{"hidden_size": 64, "hidden_act": "gelu", "norm": "layernorm", "qk_norm": false, "init": "normal", "init_std_o": 0.0187, "init_std_up": 0.0956, "init_std_down": 0.00937, "optimizer": "muon_variant", "lr_mult_down": 3.0, "beta1": 0.95, "warmup_steps": 200, "train_tokens": 146700000, "dataset": "wikipedia_en"}
Each number is 500 + 50 x the weight over its row's rms, rounded and kept within 0 to 999. Layers, rows and columns count from 0. Numbers have three digits each. The size before them is the row's rms in percent of the matrix's.

# down: layer 7 MLP down (transposed), 256x64, rms 0.24, rows 0-46, columns 0-63
# up: layer 7 MLP up, 256x64, rms 0.17, rows 1-46, columns 0-63
down0 103:403467431397575540447461509440573576469518566483536516402479495539393462473524557491524434478489462481460501489497572537579561486474487567485531575504433596531505493401506506466454545491555498
up1 107:529487472497525472468540519506462428452460545512550554446570446516518477465580488465413545455479605517451538544529538444476542530393563428558543501507446511355460518527450538448544619533527503
down1 125:500544456512426564513479518564557587531516505483491454553453484517471503528386511547588469509417463550521457455614495545482480539493447573535515563503505568545441468414468486578408391502453531
up2 088:444484568512483501480523524541538526436520616511484525525429454453408575471480553585509496412527475488456448561558512458532451481541397511466490481484545464490505486540603420567458443622465551
down2 081:527556495534509472509486512506472417518546447528545458440404537470466435557489434594529434437575593450533433483442478604547532487521578464559547515487550454603541465523494433430536437504460497
up3 103:434546511559360474400521441608523505463493520491561457454542483506379525423500538475508453507492466498505469548560498427517464603477517570460491525500545551501502601495520455491504606524546461
down3 105:515522447413573550552496502486468543551498491462447514542438455525511508549435542529414462522608483484459530521443512634543484496503431526477485532491535506515525368541425447578505452530559388
up4 124:521490510510504478492415507459581428464579521499529529622498560419442547486473579536448530521574389577386444538490553480514567536526475435467504442545500461549417514525489499445458444486545530
down4 120:471535562542470597475381444449488456353528471522531459436504473504475491453581513560479518513537404555486476533464404531476493527547442517469463493515574524528520578524476549485592500448513592
up5 086:486498464485564588481422532462469533531555607534554534458482550567468611373409502467464509537528463538522520433562541479450468483421523425487520451568451413490560534525479535564520559486499510
down5 078:570584515588473419449514444510519530570517542492463451439464526436461531514445496441469559460453470493446521526506390455580515588553462618515489462544510453482566509423506526563497477453394478
up6 101:496519460549490465511486449608564580479504521368500488557408477560473481469475573460500444501551446523447443451478517457469628553543506498490541461599381481499501535503560563455486459513494448
down6 091:572533492528417525449473539469520477521560500470529543544457566532545476452449591443570424527559475527589471490432558543501417391498519576507473517535494548550421534439476470507493466360536465
up7 097:494462564528502384467487560486561512363531521496552528510481439602497515600549567499516432514525533588509531475502558426546439436471408539454480488426575465547554492465524480490423488488483468
down7 104:497525564419489543442565520378516527604532514528554444520549595553432466515543519394476472440480467467529426482450464540430448579420576548444520508463467517537432497549532480523487500517518568
up8 084:484607539525500526548517533500484489561515433478490487540589506528479652562501539495453447507481473486479461524458473529447424493464512536549452467522523437434404641515484387472419541539464496
down8 074:526537543496493561491473462526477541496501544540478537463484528501511489526520664474498541451533547492446499449503461446515489503502407616513525478544448424467509551569554435409481546487404348
up9 109:416546477568442462482542563455481513549498559500483465406434505583507464440496447433466484484585616509454438509592517544526568500559488467489484485524461513484447608583436455511486586548485451
down9 117:525528425561460433474479463455542422430533492468621509544565570513522473514456539528556483411474458614488435485526478512567525604487430500477470492540469479523468488551472447493580498473457632
up10 124:545503465605487485505617584513435445414530510501523427520515505556485529477521470511507453477476566558506549370445531501512518532456495564425378468559530532485533453533416528536534443565482432
down10 126:489491568425559513514375475481554505575504443468536566485539431478537455485446550493487477586456407432526482507591540537444495532497541450527577543417532523520418479504521565496435586419557512
up11 083:384538507519524549525507531490479442540520589483575467464608570385473455458476407469451501510500444556477489457471524591450533597518513440470507525485436508479524384530560547519505437563510498
down11 083:592475529519436498547476476454554571526486419562473560547398486549539476509454536544553512473522579497510446487469419465517430452542427571536565442629475456512578477471519465481432524446458433
up12 110:540461507562556438538520507507559543493555488464601467489518449489502473475453468575464494534625496565437489472550595549485385373457547484434434475535498567428584486505466496494515438534497481
down12 102:496539532477590454490466499518458406548451427497367496433458515533490470398490483484483490542583502427559551560500452536580499530469481419514496538518461617508428565553457462497569493552565506
up13 125:582425509504468488460537483619516636450577487418538472512497447518432465505464466411518451385640516521470484418542530543474474474480521552502526504448420522505499521474547539470456493502533499
down13 109:484440477513470509495583484506477538544504473404566424586369575455510527555455506438428493431526565481477486559506502543447516422466507574449460520466480489504469468525508533612575589569556506
up14 101:503475472648440566452517471537558488540470412493466532451416512525433469466515568528451594445483469470576459535573464546527488566467502522455558474536502450468597456503496497469582504518466384
down14 093:577523481528520472462429563483412473429512523506550551540458454540465468533525497506514559431653498497506416522523549493437421435475466458552513533404517540620471565454514466473543498512422552
up15 103:545543561535526448493541590461493406440590542534493445514517487535463513511395392567450480473534536495450456453501480485530489492495552453481559483347503553508517569493530533521556572389513536
down15 110:482565539538463557457576499611506424569467518418473476497499460491518466523475510462525455474499503433544639437489393463433448612480563548486491560519502511511519492519565548530484453572502404
up16 086:512432495518494533452528496509507483556475538461573546450453517536514478489532358486429487551422476520586490531504495399498483522525602479476511495540529492422368491576467512498450532634571466
down16 087:444469467497436407518500367567484516506452491490499461541530485504455516457528483564486573586478472480485460492556493450556559559466503441592531466515446550600490487534401482539476509523412634
up17 099:500484581553510478499443525507552549440523550458537506405595483582486468512558546378467400420508536511613501473443507508479478453457456483519547574577422514494455439509566566462513489485522438
down17 104:460561429463517572473560481495411500505494439570500535566430582457464559409465532586457585503565505464390468509591590529507490501543480561514479431443532532562518509495436462460460435497496477
up18 088:568434524481517557412522527505544422409439492476588526445488554541426507587531522548452415451537407547500499481502462574580411443450550568468569531561529472519505522482478481517463447455448464
down18 075:398443484442567558445403439529517569547525469490482503496542507431582476470471618508541449541533471532547526602473463529429532495450467526518498453485416602503530539524473499521580441578448518
up19 114:408565579531502416461458520539521436522560510470520521432500526475410468567548606428500540488615397540493501461525475464509488471534479537489508446459489430499512513479533562574505433502613424
down19 131:552412498444463504456508522551437522480483524538488480516425436507524566528505441481560548520501410500504469448514515452550595568438553492471482447552480524428681488519624440488480483455483526
up20 117:523533475491436448497475489480535520434484511556454537498470556481504497584509520394465434449582481571440456478522533392445506471482561393446527487579467512486519492518526526618614554564560441
down20 106:546550458556483560545451466515477546532488552489551478533402437528546415474492605419508414454458490493509540535519544487427433525514511553543462546495523493525429381502585461582497465534404434
up21 083:494544554547498364504506502529624532475470487362483598492456502545513509554502478504545410456464472524524434530507554464532550472435474548460550511439585483399549470521448506483587481537500483
down21 085:491528527402487555454567490460444552519571547589568511459560557466487485522556562404564444519470551479484511441493445466483404455609466555463462484503468500507558426507551537456437588451503434
up22 094:506531448502457453607452474621525479478553506503490520460464441475510662382467498534530507429442469483509490421520512524480508470525549513551426476506550597527567487546496444470500528597560512
down22 077:437539390455562422534569458521563503507580491519497506494504578377570396485505552432568478509520548479578510466455374477506473498471462458510461533506486505503474540469441471544526538546480605
up23 081:513436467512571524412431594489542554502460531465477472488495446504476492458442397494506481473433543447408460503511552512563518558435572562529428578438558505514588484534437491616495505570540534
down23 081:523520533477515479462437480395494546476500579569485591443503534457558471481451494514545596489488509613472500477491434419548443504499470531592499545596437407505613454508516476512517503405513453
up24 140:577490595507551427562558498513532448483510487477484434526480434543414583474496444596513489506482467420523535441585517508465418524512429495532530487534539552468476606546471562406427558451505437
down24 139:594554502480451472496503397579472512537371489549517494574525439525506535566466536534539527449487414545535479510462484405535579629540519464524551455545522441412491460516475498493492501436440550
up25 110:505422450464509441522617392533513458555499543537487529432500447535504516557432435434490489470576470566470444522484557524587569478462577429476491416507510574523522524600449573492491552448490473
down25 111:473476438512482471486545522436421459492450526499514509545507525566519450461574447526457566641439404518417521559505502468471472495468501466432552506454510467556467548536564423586470537528481644
up26 107:415572521533497492456477558495499476503459479534447487458425556525420490533551486541471472561421505569550383433487497393459546504597464476556486467518528535577525566568537464504446630468496517
down26 104:500395460451475456549537493442478505571517475517546544617478465478533535452527511337456532540525582455417523477495548563471463433516512500500454480437573551495478415518453499522593524563490451
up27 104:521576410563509428427508503537518379464543443515482467461542483527513537473516468522471479495528466586605520508454566551591443549505512582359471532443471520502512502512477595572506500450511449
down27 103:481448480601561496572554495505523574514452429553563459474537436582475444480506561506418510549499558458421547551541466546424513561558498538477507503488448555425505471451383436486503405513537556
up28 098:432503556600526585560521546562411474506617462502498515533520469499451474496439496466437478444468551505506434450446535503555559480464522506564546482465498540352612551462489444420493498472527516
down28 093:489552472524482524529498435424531542497441577516446563409515526477547460524482554485502523482447499646456537430468431483498498554431558461458551569424578418429588445518497519472460582466481529
up29 115:472506559581520435568529512496480459423591470589513577472532420583452528435450504478454520415565458464460536493473400578442527494457481451402606462473461475475515513533531532549535499545501535
down29 119:481465517507491494618539473478549535515394440523414427534408530528551472435549473554555548519513584551435382472576506496467540498558554392552482470495527558502468504544531418531477513474475464
up30 119:441456493600508436465483545460490402565545491428606525483427523548497576494394428464464493543458547524608463583460571514569514533529478581462508495494520519538452443531426521471525471474465464
down30 120:403519490425468468602483521509440522505423527439457482565442438518482549496567507588505437605436396537540534555466516570477478631529504494433578533507489541462511478526542516509478467530471440
up31 078:569502489545542428403490549487517525533521518429476621531492457566546521537653603524484521476456460505492568472536531448463499478482562484446487453455423431505458481533528530381484529461499433
down31 089:554488478510504436395491508484478553501567514571490439564509653482530543494424388456529567494483533429503509581477520457550438462560425471549477538598508495456529433486493498513444513527426550
up32 094:486379479453463523490452517534516415535565420453398512480511491528519541545435549470542497445563465437582517444527532568546545509560573489520537440538500402532567522599560489429485462500550448
down32 090:575574476559544482515512506519614562477547412487539486441551400454457511556504573501483464506524428527526459545518428530528547499507514476438432503569464502520498467447478563500466511309477492
up33 091:505425537537570596528530476468419461549380494443480510583589443472476485556546504526445475509485478609457550487434455535578535443519495476478622491529483415481462490463484571548515451491543526
down33 081:516486427549574511510486460490489541482502519502476542495501549412561530428502613471617465592542490539566519462479379442566442397458418494448489482538494508521551526432472490473469456533444577
up34 094:423424444471527528507465474566453495435433504493504487534555454596513537468408477543424498456545506581484371597464454529507493551623537481547508517524502565495440507507414455447531542557519479
down34 091:476456458556458476397452542560500567398472490452460459588527453513534551571483539504502555479480503519510528464571485493493425548558467484437524562441461484581498519532565525541407539564388599
up35 087:524535421503466448498586475575474487477534534453484483475534471487483584514457519505446495548447402560446453541469515604544501399485554540527653519479519503557498444471494584541468524510426401
down35 073:458467352503572543527465437472533478472525499477490484518498495407550431442516626501586424491523507484595514519478444459507475451506495481539473541506512483553598514447492499418576543520420591
up36 116:551474514586598557501483444453476483507441571464475575401553458548462585458495522538445498468473529498418459480433464448516511438574586531549438430525503509519483546560452527355524522499501507
down36 106:551512591532464535566545505528529516438513547489471455442425504460473452572547548552514478422446504473529508561471481548403549397492533500620490437485481533570409531505583432429443513543557477
up37 107:516557608544393466582399469486531453467501520449443516497510506515508525470529476544444558445450479616451424471476460474404531485487522430507590542485428460498472595547505535542516599511480498
down37 117:536546569445438475540511459538446418444402508438517568574510498533509448577508501548571510510510356503552522438443550544483462535404551542520481531579470449530466449517529599455465524534468485
up38 087:430485530502574517510568482534430502428435482498512432465545478475436460446504603518497444575506488476560507605540523641493508511454644516460516407494426486477513517511403478506528496496476478
down38 076:500521482429557499479427578489538544460521463486625491466468505395570470526496508496610453453531470470523569480507372452494406465469448528490504490498532499528657565456569511513494513494509498
up39 104:450384516514455477581434580468475486491593460490598552473485503506532509442398528543508440534396442599549462530599505550541550572562517475460524481481453465486495513549560494437507496510533446
down39 121:535463525486553489429526510472425435535541432454491490508559552470501533478421518515530634518468614567461460575440533514416436552557501374526529568481501465577467490497422540483557489472485497
up40 088:449496455497586482553553523586431478559465465500456446542551474557499471494512535553456494445495423580426472375545498531549522560430587459550518495484429484512438571585554557473461433503497435
down40 095:454560478499488548451491339516487482551486507507473515492514576382495576587457448465534538545507606471576499514452444486506503468463457465504524573568531459511521519500409486468452627494453529
up41 109:545574505500473494502523548434437547400478500492542656460504412461407535543479454505454427494503461471463509536520483490415467434522489533462559519595540607537449547532497483531554410497537482
down41 100:420476561515521510402570494459528474532496524541437498434528501447539460630510531471552557512494405472528440408543495515569531428435465522481458401491514589534616562468464541523500469474534490
up42 130:556469573483515564582449519519489429519491484615402459445477510537468437464375524532431426457489523564499511541532545508506490386501447479473396570545483521499556522566533499522465578507552499
down42 141:518573490470468599478528517615481462474510415508483511481462411539528507548556505428518571558559484419490526467489441470481525463539427525462591455472568375565485484448446513605541444507501483
up43 095:527557619449459475454520476439456444470446512552609407566523492530521552510486458530505528425503400478414495379492391572449542566509519518488454484452550497506556486520509523524540552480537457
down43 097:600389436471466462479513556490510513549520525521527486480515522528569471485567525466492548583456575467488536535466598487438470442435532483553503511563511486462415554432482400459419486591592447
up44 094:501433459603498512519405517466506562576557522538398529463479445541495447435532545521510537537538543444495434585540519524529557461508459611427518532401472479503528520559520444510380492433493466
down44 088:534480433539424464468580578445537416424542502448482515481623545609470452514436429518534576449522510522559535564456501495490543516472495432443451488459565505523573428459468515497477484593521551
up45 119:482473579562483443498406536473463484448459483470470452500510394531469411565399434490528481553545526522486492521452571560535571519475562551435545523459543423490654467521468551558507539513490536
down45 135:492476607461444490536612493443524551433451523510546591510561453487493445497508420498558503415481498526557460490349533557485460434533539394521468544447557512465505559514531481439499463495547544
up46 076:556459499518485409533496633540438558541497412508563570498513500426428467430484395526547445508471409538482491492510556529508626532467518578504559490465510501495466395499477480445538510560517514
down46 075:567527499465505535404454406484537473476558530546492503486443607497509505571527533484571581439519586490516475519515418406585460466562436483533426527540401442469547529510517517440480535539453421